{"num_attention_heads": 2, "attn_scale": 0.177, "tie_word_embeddings": false, "init_std_up": 0.0625, "warmup_steps": 282, "decay_fraction": 0.936, "decay_shape": "cos", "dataset": "wikipedia_en"}
Each number is 500 + 25 x the weight over the matrix's rms, rounded and kept within 0 to 999. Layers, rows and columns count from 0. Numbers have three digits each.

# v: layer 6 attention value, 64x64, rms 0.0989, rows 31-63, columns 0-63
# o: layer 6 attention output (transposed), 64x64, rms 0.0909, rows 31-63, columns 0-63
# q: layer 6 attention query, 64x64, rms 0.171, rows 32-63, columns 0-63
# k: layer 6 attention key, 64x64, rms 0.172, rows 32-63, columns 0-63
# gate: layer 6 MLP gate, 128x64, rms 0.158, rows 0-23, columns 0-63
# up: layer 6 MLP up, 128x64, rms 0.145, rows 0-22, columns 0-63
# down: layer 6 MLP down (transposed), 128x64, rms 0.121, rows 0-22, columns 0-63
v31:502518485498492510453516514486474486511495486533512563522511498485485507525512469484498517523477484499507481524497490544507506541521515464456504489483512505447512428486506522501442508502514553
o31:513514503525530501515510496501481473575464485501537478514471494512530478478520479508530502539520562510529519494550495484482493503491501515507530497524502511516459541478489485492515494506513489
q32:467503521476493464515509506531525497520538511511495506509496480513520488517514508525491504487513494490474489481508499475473487454496491485500493505471519492478495502487525492512471479523464489
k32:534522524517528497491495494482472504481517491494558509502493463443515522499492509516453476535501513509492501500546508493505484537518534509486512466484495519511495498525511517498526495518526474
q33:527525484517530492494513492508524493482481473493526494503523486502482511468505497495533496513509460506505483522494505516485511506525494481496451484500489516501504524545502528482493520531533525
k33:468471463468481480476498505522497511499524523475490471469474523519494507508497516494466488470517477536516482478462524479524486502477504537480481506459467462494477488496504460500489469541515510
q34:528526471465508508513490450469469543464499491490506524498517479508491502487506486518482462514497480499501495505503473540480498489490492476504447503431528485470495464487531480446469523534523511
k34:465513490539503449488456542555476485523513536502505488489453505503493494511517489458457479478487513546505494487529462455541496466526487516505522550489511470534515503492483499483486518499489472
q35:514482522507545528494472509507474529449520502483492504472481507553500493470482486471483515486489495528473546499475458504520482522519483492518454492524501501529470527499465525482518504520526522
k35:528509488509523480493482483501485563500476540485486513494484488524490485523489475495456513532504530519509551495499434527540536460488471472502532511507489476504501515524547513490492573509472457
q36:488542501470471489519503506487536510509513505532504517521500557491491506521497475504506556485513482506510517493473513522498539493479505522525513503494499472502514492526510483491500517519505484
k36:473511519486446487523467518491512518477492503511462510495503530488483477497487533492496579457478480512477521522475531487487500518514517498480499495527499471495538505468481532521495495487510513
q37:524480470509531491510477537507483501469528493533502530455476507501461482504524491483497452578483509485495545548478464502476505489533463521516472493538518572502506538461457513461462520488548512
k37:462495501537498513518489500519522514475490514474489477475483529544507467505519486484498469524508502535463502475513423483535494491504483458502514541475502440487472541487549472494468493520508495
q38:500484420503536492465493491523465514532491501534504512473524457482485511488531489496503505552478476508518489500515532490483493465495512485486529530504496534497508478495503489503473485480510509
k38:509480507518520523492495488520480495517476493456555500506488516472500482513498520491516501510524527503500496502526484503506488480492514489500561520516541472489487531516526480559518491467461473
q39:520501500518557471493468531519441508489522519482483518487513438542532506482525522509479472524462507541500450497495494480473476482514509478482486518508489529519520535496494524464542505501523464
k39:520474498511491545498499485497470513510470492452534473495488527480500475509495530472535487517538533484470481473522478504527493490478515491491546514520542487489472508532543441537560467496476479
q40:485511541519520486519466515471502500432507488455490557472484524484483481492501477506505495512498502479522532490486437522517526517483468488529449484532508486496451541480477500468503520511543496
k40:471516507498529461493503520490525505497522497520466527505522498512508510499526461504469480491481461551510527511484502500486497510518489495500430499527456539523518469475441525447459533560535510
q41:538545497467530541538504485492532470508530468524509464453514503546519548481518471469462481522475507523477511508461475472566509532469508511486428538504517489509498457504520481416497529526503503
k41:490477493493528488514501474491508510477538499508463497477492488535478496455503486524509477507470446503524529529465524494508502457501527469499432523506474517525511495494480534440473516544512471
q42:502473487494445512480549503543493477543464551493527499529502515477523515545481529510518516470514550486491500513520513497470465478503517512458579491485518511499538487538521487570494452446431512
k42:499500493512474555491519487531495469527456496488554481525489503482529499552502539495532517516535544444472490502520525502515492494495510493497559484532550471459493521505548475556527461425460531
q43:505474514527503498495486526501499503451513470483502539510471474480479467509512499547535487516524482486490507525515495561484524525514487501500499476513485482498456543498469489481497529520496469
k43:479532505479505451497511528484512480477503515513506528508510503494495513512477471521479502494462505550518531539492523488460494517495474528504482473520457532523526473464461521476488506488513523
q44:503527505504542501492485489464501528472515477514525543510510483459465505533503482496491485541506508481481521501508506538474516533504514505515480477501497497500518534458495468481491497511525521
k44:505522499481469489489510499493489508527504502552495544481505517515486497522531487514469501484502506512493492548481529503463473537477468495452485462499485528511525474496475489491483538520498493
q45:507471469533472500476492530507465485524495490489507496491469487485504466474495502506527516504528519464531466493535511506466510483531489496494558489509500474493489513449465496547507482499498486
k45:501504485491508464526469517486477474477526516514473518478481472512507496511454474521518515489436528485517547533519509490469520491510501483525518479553499553545495499483482532520515497483476474
q46:469493475501505501514513491488533485516518529529562508523494522476456513505509461503494543521510537496500536493522538541514520491505492504524543496490500482502492540511501451526480477488497542
k46:530493506486458449549478494491449487522503491554464535480504494491529497549544463466471492467491492519538501520495506521467534545521491524505516446507487509488536479498490497518472527524470503
q47:492490526517470521509512491501521512445522485512512518515510512502514502503493529510502485506500458514496537500486479475504502520496493491494463491489475536500524480510519524451488548489503481
k47:509526533501512506480551470526526496518472504488526463537511558463451496501492521522483501517540479498463492469502511488514498501480511523476475484486487474487499514503507509492516496479509530
q48:496538506524497499484526487503518496508497522528470510466500521518498498517488543495523500511504504456475489456465529483497496483523489486475487473493513491490534513489507512497464499516475483
k48:527521477473456485495534507463491477533500508479520501491517493470480538500481503504505494510521469513508490514488518505498485494504528494521520496503492479518467472524483514492520504510516475
q49:529490519498494511492476527539501500455523498517521500489473531530484514476457478447533496516483540495527519497480489514500499483515467491516487508524475519527497518504470532469534530449520530
k49:481472496529511488535472515491488510473505489497483518486484488539493465517522531506463461505497509524478554492531471504503506526474525499485479505534517523493482487497528539482492525508461476
q50:505499525548486501518530520468506456490511479480510534534514497462519504510546496491495496483480523464492480514509455475503499528512526492498521520502520473482508482495510502474516490533538459
k50:485490483471514481481495525552513514505484552550461533524463508541503494507494502529476526489489491538524481485499487502508498519519448482485511505485504484487509497481478473513472485489490502
q51:473465461500473499471541488461513479562516495518480534523487495484490490545518500509491463504521524518524481463540520472473517479522496487483609504461513506457516509514504459538468459507478481
k51:491553498493522525464493505513536539499513528484524507539531468495478523499514493530518476522507447502532484486507511528471498526538519437543510485465468516485500514435478509491501496521565510
q52:468507492469456464496539498474498485535441502498496503509531517489516501557536496534485546484531475478470448486503534438489481491494518453493609455477536501507529515528524458564474463487419468
k52:539505478474485553486575478478472491522502500547515462531535493462486555462481522504535520510520491441493470503454520535480506538488482520496472478480484512491509469526477506485527490517526556
q53:486521561495447528527516475465526490480512486522515490483466551523466472506454486481482513421527520503487534469531482497521517520486490546521505487489508446499480488500484492558487505517501543
k53:485545487518508481488507519489520519504520494556466531511539512524506515489530472508450502475466449490466504502482495497478528555516481499517443468474484506511520525429457507456442519502555546
q54:566507509508566531525448513501496538474524480501502522458487468516466484447492479486516473573486481515522549529461471534531532512493477544528430538553471521522439515473476516453519548527543513
k54:464482516537498477505455519511506530468471530521467503492466530550515440510502463518441503456476519550475501473485467470499508501519450467497510503469500462485513523485521508508450507503486464
q55:511467491506534497501452531492490503466557486505474533487484463515471471486519489491528474522483498508518531508508473528503532552500439542534505484522497526514462533492459470502478541539536510
k55:466506519520535489478478519514542532481508508519485490514502516555497505493513490508441509477477465551491522484472451494516496512524478473526467504481470471515486501464462508438470515501529525
q56:468516487462443499468550465506540513527481485507498439505511546537549512520480521466458496475514528480468477485498506484491469512511527505481532510492476476459525452485541445520474465490451502
k56:529520485468497513466521481493490476530517484476528523478530506480489527475485501511563481518495480470539503525447568502461484462498524522506451485465503538516489488449466515505514455529544505
q57:506549557460497538503542463506502474509474511469525467542539560483545527532482503479476501470503493510471495516469509508487445482501534484459483503485508474494522497522529495480520485464465483
k57:519463484523482554484518500512507513543463486463525472526506501490489508518523511478560490535559518465452459464521493494547499504463509520493541516462543474459488506516568435527534477502505490
q58:476480462511477474500501509519486507539466535468570501495497522507504484495481466507510538488519517495507494489517520523484497446507492512500535518504530468501493496500498490526515458497492512
k58:495471510512506475538438501491467502503523478493474522505487469490501491546517489454506502493487511519509544491527476487507550505517464485512547487515525499501493506523490468520498525518468498
q59:483500460534510488502465514512489524501501476502485499483483472521511467489513490509504518505507515473509492497524474517504509522506492519510509500518516480472472507463482489502516492492505458
k59:484532500484500469484498507485499467492525506507464502486509478509499512494481482519535547478452510461500531536491525499466493462497526505512490512498496538494515485475472524494513489458505492
q60:531499570491524512528476491505506479475500490459475475489517474526539499505478527477494485475504457526481491515472477495527488487475518494489452502508481493514499502510522515472539515492473452
k60:474491487508527538464509492509537525479487508441519461523513521492480513492473534518545516533528489493469502472483498509521472472457507496500485539465514497487474519507544513491533489500522498
q61:510505544483520473496516502513482489462533508461506498511510495504503519504496522478493483492485476532497497538472483505504476514503495512479447486499498526507490515538518503459517516490480492
k61:470471489513535528457496502544541521498456497485558498531500525498474519485508526496517500523519480522479491458498505488534479504473498528515512516519510510467483513509498471491469460476531494
q62:487485485494537479468469503479454543511508492532442484483505420501479491509518496492521506531484501473485481532490524530468508501480488523498539517518501499505487538507507492519499489505523511
k62:471492492493513495518456528502479502479494542534504509487497486518506513492476492522469537488484499508495519535451492504484463484508469488520489485503509494529530504508477554463482533457499478
q63:496499479534526482483481528478495500478505509486494514523513473503479503497520487515507527534498534489490470499527514529481507522513483518516550500493527481500465552485504485525516486505519497
k63:495501508497459474497474501494490466503509517534489535470506484540509508508498453504493517481473501484525528523464518524485502510508503495511510483539500509503554481492464542489476521510494467
v32:544495488519442482490496459480470432479536509474488505484506495521453502505494456436494541530484511506492458489502483512478475437493543497487492556510528523468503529478516509505479518515493463
o32:484508462494497475529506481523509503501456519515506494522502515499564486527468536549515490470514481481527512502474504501494543499517498498501470465518471534549484468498506518484531483456508489
v33:508528505457489503516548511494509510513500516464491509511526512476493530501497472513520506488515511507509512509478553536475492513433556495513500507477499465499445455526505450482566509497527508
o33:501521464545511477463460513482457511484538478505501523451459472561504455494520542512503477504500475533550470522503512456495520503520456517510517474519477542469521500486468501563463461518495496
v34:497505500519484478542482479500512508479489508522488503476517520549498494457501503467499487493527480526480486473493516529512522496504533487475518481502501498522539508466524504480487536489500482
o34:512506516502497513479517508510495493467503496493550529501510510461519496553486496520498506460501481488483506524506529508460496504511477493504490515491517520460506493544492501482504477471491514
v35:513487506515507457457494519485467495503485484531538514503530535496490487521534480529521509492503502513526518488504472532499500527504492489499510535485515476490501488469505519503483492524518525
o35:513491498490486528512506480514460537522499498493485527524481496517482492459494513483464503476497512498471514500524527489531491483482531504511556516485498499506497500501481494513503508476473513
v36:527534485530522506532510487466469481484531497494514455449457481503525522495509511502521508530487532517473494536491506466486502500531508513452499490482487509530490519509490495502513522480481522
o36:496489480475502471489503516509538519506494506495507520511500548500496499499520484497491464510490462519530491489486465507516484485497462530487406496514490477503505493493511500450495503544537472
v37:526503471497528499493508527465468512520513482511503550494506511478508517514479476516518525503495498501511498517498496475447489539496511475512500531438495498490500512515466492500541453499515502
o37:477476494495483492506490480504481503507517501479467496494518470522493504486542526491480478516515486474538492474495513489536514487485510531500558466554483498499487491450480501540485499518472488
v38:457484492509511482444529494505550522528464494498442555507453501468517508486487520561488489470478517489548586513507532523509516532521450585506474431486480509526500461502493535489507445447503513
o38:481497503465502533519488505484486520532550503489487453489537474501480549511504439454517469537486502492458489488504488456532474477483525476524522503520504416481477570483509484505491589579527481
v39:496474498459508495571491488522496479513533511491491519536484506464515505512516480513476494495478511511481503539474500465522503529503437471461500530508487489528489496563518466496490538482467452
o39:484510496517480514470486512499519471478479486512491474477473520515504460492495517487501505515495507518521484480508485511471471484482498511522395485509510472486502529467502525425509481522536512
v40:513439542480480512544502502517496542504508502510502521498502509461464495519502466475504496506509527499505480517499541509501516545503533478490469522516488523467532469481495481521471493493446485
o40:484549481520504496498502478496535453505486462539508463527499471529520494511490547512504521531474518489515493461482505522480514494468442513519517484503480523496498499529514510448513485503563491
v41:512419484521510491532477454534526534458517499508467469452448510559517495478546514518488503509478506518518533495460498506501492472446460542485508513504507473522502531492486474508490534494486512
o41:512528534455497512500528522546510480561488541497526516502496545494494481529463492481521494499476465511479514498513476508517502494522499487511405499515493510467525544492521523411490519501503471
v42:522516492493511552494504452467477477497524504520538485503519500515444491495525515474524520555491531475516481501495493506464490497532517457502496517493520480478503518434513491513466473526499486
o42:505475465491482455465492496519524477513444482503513489514481514510545518504480530543524488487498484484540483491506520513507515466474522528489530477490439501529466467532508533544520507471512488
v43:490504526508496456459513542516484513507508553504465519498520527502508487498512484448492516537536482516513471508510483479447475480488547519500505510508529554484515498469490481494493512512540458
o43:511512470508516496573501479493452498498492486499515525506540430508504509497518521498476491461495520487482502511478505503559527520507494482493513489489536541517482481484487509489511477453469522
v44:515469499525454478524480519527506541481465497524521505475468489546499460467504458505503483486513466527485524482508461508525483477502500508502507522542509520488530487541498499482482516487506509
o44:508536567492500519516519480523512501491508532484516514523493489465532498517467490484486544481478521495458516498500512539515535545513484498511467548464525530495523497503492483433503530477483517
v45:527439503516458517552468486522522473513491512480486480527527503508494527526477461530472521470492455538506520472450505532532514480494476448538536538463482478535524487545504520492467544498527481
o45:494511513496478523444509485506458524456493524494521523484473496485516465523468543485514537505516525490519489511532552476425477513500527496492505485555527527457514527500492503548507419493450507
v46:490417493555501505502471500516457557494490487536461482474453482530490448493511444471470528512512482520484495463461462490462515456468482483542494555491532484467500488543507536537467536525493516
o46:526538556433491528515500477539513462522471559501512518540474507494487478514440532516517563479465523471476528493498497578531507505529517488484497540482510521494531531476511481458494515461498519
v47:528456451479509516514553471439529485482538507505493495472508501465458509493495491501524513530532520498520465512511536498493477511550518496492488511490486530493510521463488491522522486489484458
o47:476520462486531474457502516515486470512497493513502487523508466532551522521500541533532466516501482500576480480485498497472538487453476530471492465501471504500477437511522529512495502528557494
v48:498497481531525540496500429469521485503497502502523459528506472533508491480490523494513489494492503497497528522507533516522486499520502492471496505506462503559541522458487500499441485494501513
o48:488490482467477478461527511526537500481507521519538486517513520445513528499510466503512485521474493485506476498534510482481499483471507514496494483501529493486434467541518505514539511528510468
v49:500516500512522490491495499477493528480499469492541499491524518549491498488526481511513498531521515499498509482490521512495487499497547509551513462505483474463509462465507523515514489526513514
o49:505515512498500497495511477511488502487524505482495515498472485492504481497490493495499482475497466489516491490497528511495525491500505518489564488484463515498502487530491471524478508481470505
v50:503503480521507525506515479451525501505500513495475496478488487556490469477518501473532502517497520484531520480494507494492483464499508544505480562515519524519499496481495509511501487489493505
o50:492505493475497487491505488540529503503498531505520487513505516467520523503477487509513491507482485495473490518487489523501531500504463502498508505503497501514477493501520505471491554508508492
v51:471444510490463472511487485533539492497524509492500472501479501491484509462555516519477500488477518509477529492506484495491516460496429451463497519486464469502487535503524476510438520485486495
o51:524499526474504532479514521503487517542450515514510515505501563511510479519455501509507498515494465504486499507500485512511453486504555519533443490488506486481502534494511555466528512504556495
v52:533417493492470503504500500521450513462493508549517484488502491483461482492525453517451514490529468516511482506509437498475495512525489509463512521541502518442499475524504503516457526512489493
o52:495563528479525525501490499510504465522475528490480505537462471536538480502460538498523538478495538510495507466488518533536511504481512491494492529443507531540529480516505504459525463483504521
v53:479484531469493467541493511547498490507494527482492569529515561467466541498497493480518494469480480506505474488491506502519519485475455520489494515533522484469523494509520476520558537516473434
o53:492527500519494516494490510455487483477514451467485454458525476558504467528490531521480516505550507510505505516460516471437493512501508463535471483507502514501543528489480518456474451471500515
v54:517479474533475473565455459510493530453497510512471487423450485601499443473499463473464512529496490525457513505493450453518515492506487483461505548534483493484534525539519487479493538466482456
o54:513529576476485512481520512545558471486481532499553519521463548439536485567476493492515503449458497485489536491504495553496513514541472513513361525483511497524505527499496503369495536498509524
v55:532478526490477568508527538537522580537476492480495497540543507460466519516500430489523535501533460511495457489497505546487496500427530499501515518463514461494467439503522460469490513499521560
o55:510533494526507460452452471474439485480498508520482522481449439543499496481483557509488504511481533530503508545506548495505502532515466505526567508527489586459507522530465502591496423492487507
v56:518494472493514545499507509479428494497529507480481497505494480473538515542483471515511524495492499491521487526501528481497477534489549546508494544471522481518473476519465506500509483503502510
o56:473490469509500480511476493516522489508510503496484489509479461515466481464506521471487487545508508501556475470500478485526516492483469486484515474541497522496501517473502472538501474531464483
v57:454552489506501505473490505553502507527494526537530520505545556531515520494493520498489523521513447504500577504560459502522506535514518490486519512487504448547518495481510527492466535476533520
o57:545429517520485523515499509476446541469474482442535513494508496466478504498506466481456501444510526500478490518500553471498475496502505461520527506507534521477471539542472486532506449503444516
v58:541529502517511524512503432451511465500516516483486497524490498488512515483477506477493499500466545500490473499495563476470526474523523436484485468479482538509493490493526489499469448510489483
o58:464481445504484462455506517492547494492494494553528494486514525487511485527518506547531464529503466476533463488498499509487481467491505555499509473518475453533469486482525518535535518513533475
v59:521506487528479438516454513549483523479492505490473523473452478532514489520486484504477489463517519506480525483481464498499522508464482525513491458497520516468490477569529509498549532511494482
o59:502524554481507537539512491487514484483522507500492523480487537502504455525479495487517542486481501505477525485482476526496488512541482473518462548503494470501550537445488487434471526463495520
v60:548577497508519493528489471466559502506503464506477496514578479514517532512468537527523488487490510487476493444476534531501542488479515489495487516454480485503499529497526503508538480502504503
o60:468456475516492502446515511478486512487525501520508520443475570496476495535530474521503481508529456510521484526505518457436451480530487500522573475546479465474495486514500501559460461506496510
v61:509546499499510515456529530485513462513514509483510463540545475478506507524470505510527500515522469487519480493525503466495452485503523519520495464511487534509472476490478522524538488518529497
o61:496481452524550477519499499466479520472522500504463507491509459505490515452537495503482476505528525525530487514488512485508534514489507486468551478495523519529499452494504484574492475514478510
v62:543504501478495513524485480473471474490502460465499468485485471514511482520510474511471506503479499515482506518483458493513486484479502504535512548517518485482468475562499504487484479500498517
o62:488502515503480485498475500529532504501500536507478514505432526502501462480487501482522513505497484500511495467519475496507514505534505509478453493505477496541505511481515472472498510498477495
v63:558493483500500566553534538491501532501481516536502470464513462467520516539512475548534497479521486509461508477489523504535539534458486486506514505452486451537496496551484480492541540490506584
o63:504507535500494493407470502487476513515527486482489550488458521527440505470475542483484530531479498562538508517496539515454477507516455516491507544531518553444523522515480476561464439542504495
gate0:478502536487520530502472470481460532475539496478469497483464505515504482482439499535510500518499520490553463490492534512481452498494517505515497493590475474482527531504438523512536503518514500
up0:479456444504498537502510522521511501506502546498525493502503486424527509536545512497518497489483477506450473484464487529525538470494525497508510453472531534550479499473535538526564495494486513
down0:503517456501525513511538511487503528530559479545520500489532454482491468530513522483494489539491475537461457510483474519543580490527487497499550526477493525536480478486527497515496489509548517
gate1:510479493515480494507494471499494508529509487489495490498509543480495495536479466494487503502455468513526531513504487498526499535455489563477529473468482517482501497464496522459492500456460562
up1:507518531506502488510491506504491501440476480494505531487490502502484499513529511490494480513519498501457506453492474484498528490581499490521452515551497497530530513477514466500502497526575478
down1:489486487488521487522518509528531501556521504533515498491510541538482460500458502503483485485519502502533510551462498469487508530469500495494513517473506562493462503507498516421496519488467511
gate2:477529506521493490485498499519479505529514497541491477476475499530468477488465481515455508509497476506522485518511492514430514492442504541554490481506512526473499507519487488480509490507489512
up2:569526481494496500505486516500510532444492486506488520503538501469502490478505482498509480498483534482499503465502512495502504548535497490447497517500515491492505483450512556525475519516483492
down2:482515501495468518493506550507518474488526470509497498471481498484483486483484479453515500509492495522520524472484524524505487471496461477502464481474510488516475517502499502439493506486511500
gate3:481487501507503469515497504526452510451503527476494481419497521542544464537519520467502462474479468504459502505462468499522485495550444474491417531474498450543494492510502547464492570501490487
up3:511512498524486497500512484517411498476460567467513454444500509528553470534493552493527492459507506467434465484442471545495438457490483477479480531469523403485477507525507484510476529477471443
down3:508546498480495509498510496490546498480494479504539513551513464492512526481500499538514532524536508484529482464567530466491506510491557517499622501519475493501486531467518513622533461498485518
gate4:530513476489511525505501507457528534462498503489484472530515516507509504505528473505489533490478509516489476503487486504536514547485492482491484483523462475506492519498491495478459504484497510
up4:498458520479485491497532526519506481518534484486472505488474500497485488482496495490535487480510506510493525481490501501503503516494511520512501489497531490480527492506488530498488526513521486
down4:492526546480497484520534485487495502487525484518479515514508477495483497483501506529492513514508489493492474511499472514524489523509480504498520508512468519518500477522498479491510493515535503
gate5:513470489518522503479527487509484516555501510482491480505485472506523477508548516500504499478534495476483557508454519497507452494497507516541490501518508520535533468504499459486509511539476512
up5:529560514479501521515501524511507466489539500504502531478498496465472483562498469510482467474511480511510488465493515498481511493535469497521504463457478500526487502481506600493520487517517506
down5:510473505501516480504482467508485520521509495531488494520498502509545521481495493470508505513514533507509550514481524509500452535519523535484438530548523503491514483507505456461502545523473496
gate6:506512508437518499555462483553478520504471502442474490461508462492503503482453473552509452457502452492511510479499512475495529510524482526531478453555501471592423526529501494502515508530537504
up6:524564499480521537456498414507516459502496545480477466470518471557522508485482474502524466511528533452485504467530531484463509501521502556534503502492515458532479519477497484488514470531559504
down6:513540520481532479466457452509483509520500544512477465528556493495532523479512477499560557502496517523485543519490522510484509451530507555475476477487515474510447544490516454483464431530546487
gate7:510478482542477507447496509511499495525496496529497489481475541542494495511501485485461510527501499481473525483510526538500512524484503533471487551471506505533488466487563509476494506491492535
up7:461503509494526506495510501510483460491511510491570521487516486446499482524496517487509523489515515453506484519494508501519493520472512513478516551507501444534501504473517460477509466523494515
down7:515486481524453504486500498481519543531432494503480492508495531557513540487512524487473476542481490512477502504470501501495506485536488497496497494514495520461486501503495509570511502474443485
gate8:456524433570494487532484546514553525513496447550509438447520482529490511523479498542481535502442529529493504568498460450538529540440523497478490472513529499519484486549440506502462489523500509
up8:563516477460519519457450471572519487490482502527545524519534475531527459478532520506514513513545485492501503426533513526521485532556473507481492491456485471540515505504532514475541481494521479
down8:483485491504479491521507526441458513498551499485512481430515489500460547509465484457481439497482517473495509531432482515449466466436550480522487520536489519555489492501492505537538486512488483
gate9:456450542497498486559475506444486463466497441497497551507479535490442498499488497452508500472476456480536542520514525467566562530578494481547468501513496473544496481544486534523477517522480497
up9:512520492504558478459495507532484506482535533473441496489517448485497505486502535515518432535506532538517474501496445526498470507470471526506498460486494543468464511450485454446545489531542504
down9:448456524505525465520483513471497512455530470494471526512471483525470452495495500480504405485502508486513524529491521470477557498557507487523486517524481537536454515519440517498466517552491501
gate10:486495518528456482498506538498506487513508476536511512518503525526475532479513542470463542537464524522516526490494500502507487511475496477503505523478482523490525501529503502516491497496495508
up10:519496508509521490502504505484504489519512488540543489479498505471519485482478515518508476474507475520505487512504497538480499467466529537540494472500485441487517488505499527510487506485534565
down10:526511498511481479483491511527506499472482520466478524527528490501488541514515503467491490486480519497476509506528509469532483500491488512491512535511534560519504520531493475479518510521449465
gate11:512480536522503569504490510496540471465522480479445514475466512479478513481507508463519524469498453469542493506530498493517537549514483506514493451544531527497500518473472526472479553523509520
up11:518485448485512435473503510483465521478494517525536483490495470533468516484511483523479470531499514551464496499469468488491496488527477470496494519495470499543461527502514478479523490514467485
down11:498508511526491481547504498503468523468522495529502536498516546499460500489522482491484508485454472489540526513489467496509551499556534498538407531513479488521487513487456483517470513493534501
gate12:487449528489494477486501512498513481491507493534514503501527527496480529478526522492483499499478495534508480520514501518492519507527506501498536495493489509489508516497478528528505504455501492
up12:502505469502502496522498520524496509523464531484495514511479475459509490514474524523535510471505464476450500509485513504531491424520466521483517506506487474524463497506497478505548518508493493
down12:496488515509525529482482509467469511502512501505472524489557505535498509515501490513473514552521481492517480461507523486491474522469491499477486507514484482510492511520493495418502503519515444
gate13:554505481563491521473514520501526468514498545537547534511509482502498499436480502505472531470483515457483524496506504527570489550520524475464500527497539513503501490526489468486484474437450510
up13:527495487558477497520481546476492466504470482529530521541513472504508501458472470471475529491459496508486490466511472497546508530480485487465504559509540512516486496540514454493476481442446509
down13:490517521451517493523499482506512535484543477459499491495498510489523496547492476483492518525506509515529512529499513520455502466508525526490562461512492513483491498480482528567502493524566481
gate14:480508511472527506520487532506474490477509525464526530509515479491511510522496487481518453527498503471514536575472521493468536516558480534536496512523483536513518491506527534504528537517476506
up14:459490498499539519482523517477522525487507561463525498520533510476511490528484517497501493438550498477508494505485499494503526507528544475534497515498456502497489508478520520507564501553538540
down14:488481505508542532482461505517465501514508499481526516545521498516500529532513496471500524509507524506535545524485534490459522522534488534513487528497454551474561505492516522535491541517475494
gate15:507519480467521491493503511458462481482543555468517506474460483493490512496479491549472479513562475457524503503451525524486479523530512523542480523512542504469505490502519533483534489537483528
up15:496498476530497498503528499514512495526528494472487448539484487462544495516493528501488504529474522537515538555494533555504520475465505560526475457491504527478531468471518505519535512453509483
down15:476452470510498534480563496529502476537554518499450445518486484475536479477500535486507500494492474520520532526468523537510517488451487470534514479508495517484545492511526510513543521482494482
gate16:431540481496495490520483465458496531476499474482561468474546514498551506528524492501423439545474513559524475446472451486521496541487539475514457465475470497495449503523552451459433465482547551
up16:504476536495470441517467489513496517572541439537511539491508527513524470486484566474463502519540485491483535519502516494469480490476537494498486473494536498485541460466468525543542528515482452
down16:513467552502463493536570529494493527501496521490431559544504491504497553478485514527533497515509469490479494581506509478466445540494466541501529543508522488458561473489476486493528467500534533
gate17:522532559500529457516424462469466455476541521477444499500525502483474515468476491486503479491509470526511484550495433480494551501497498540522495473523499443505497521478507509530517500500490488
up17:537554540515553462469465446467469460493546532482462483489510492505470518486502496495504462478517478495498460537486446467474524482508538536509493491529486423493489525464499541534516494516515494
down17:485512537497547472516419509466484478458524513451493499561526503493509522483472514453502566499518469525520508510507482504460515500491505527504544508511503437525468554488509512599519478486493521
gate18:491546470485543471523513519484536473466514478533464523486471503533476479475526489539445527521455495547481479509471520496491562506487521486490480519474493519523514440485464534527490526509471487
up18:513471497536490491488506509511492525522506497516519483504519547483522542496496536418515499499503476491506541507487452480511467528513452535533498479540473504486460554517515490454459538535538547
down18:478550529534475514535496517482514510464525498539465541464472479451491482509507506521495509477478490558494529496469475498517526512465495496493420531537498531461503477487460477433483521499532515
gate19:515527496519535466549509522531497523500565461591497531502528516490487488534486502496522508543486518549508558531499533496466514488445540472517506492495495491509511480455498515505499479490509534
up19:508478443489510532485489487463503527485468537486510515474478510510442491503529530497484454448507451429444466465479471516500507536564462516462510538476488548473519507536509475509513528541502489
down19:480455528472489454531514478449505495498499486531517475466493503489490471503497524513483467499510511512531551527484499522472479525494502450515434490544447461520504493506505533483499534482459517
gate20:493550557504507537517513537510518498470501529482517499489474496542506500468525513527531486467480522499502492500474508497542516512498512512535463540523501469510466467515504525475504491508520492
up20:524509471521479478485508436533494519515525484519469493500517505472520477496497483497449496480521473488498518501529496479478490505487484509485494464480493516497505492450463477488479513516473499
down20:493500483452522503494531511502479484470516531487503505508509539479524529486518488493488484525546524513496507464509487459511493521475485494491481487494515504562486500486478483486518555498505478
gate21:515522489474461511518504501517462516453490483478516464504497524476481517493510451512461474506502456461493502492520493481459464479516493476501501467477512492516476479518495506468511500484501543
up21:500487524556531508473512499489485510508474475496508554499493506471509502470526490492519519542568474493479482514497480465509456445495489494495474487521514494521503531505533496493530523521511459
down21:560474492483530468496497453465501518467506514512531547476462530471482543483511465469478507509492507505481480529547465492494514481493510500520473476491525477488495463493546481470514482518495518
gate22:495509471541479479501549515517498547505529485515472505451512535500480490501502511516475502525500509501470521478498451489493498474491461493455487533476501513490518493498523500488499544525478509
up22:552477511496538497470456516491488500508468499506528535502502470531501517481506503463480476493459487506509487542513510474503540560500501506529492462534470498509501481507469521508528487490547556
down22:488511479535490494536532538491477484522522477519480496467494532484478478481534494508493521523484493513508515501500476492512483481501500503490461529513509552461493509527476511465486539544477503
gate23:546469482453532470530462494481462529476525481479484537524488518516479469453506507506530500507530471507556473534478548477521502500504474508457497484504467512497436469519493463479465549562499517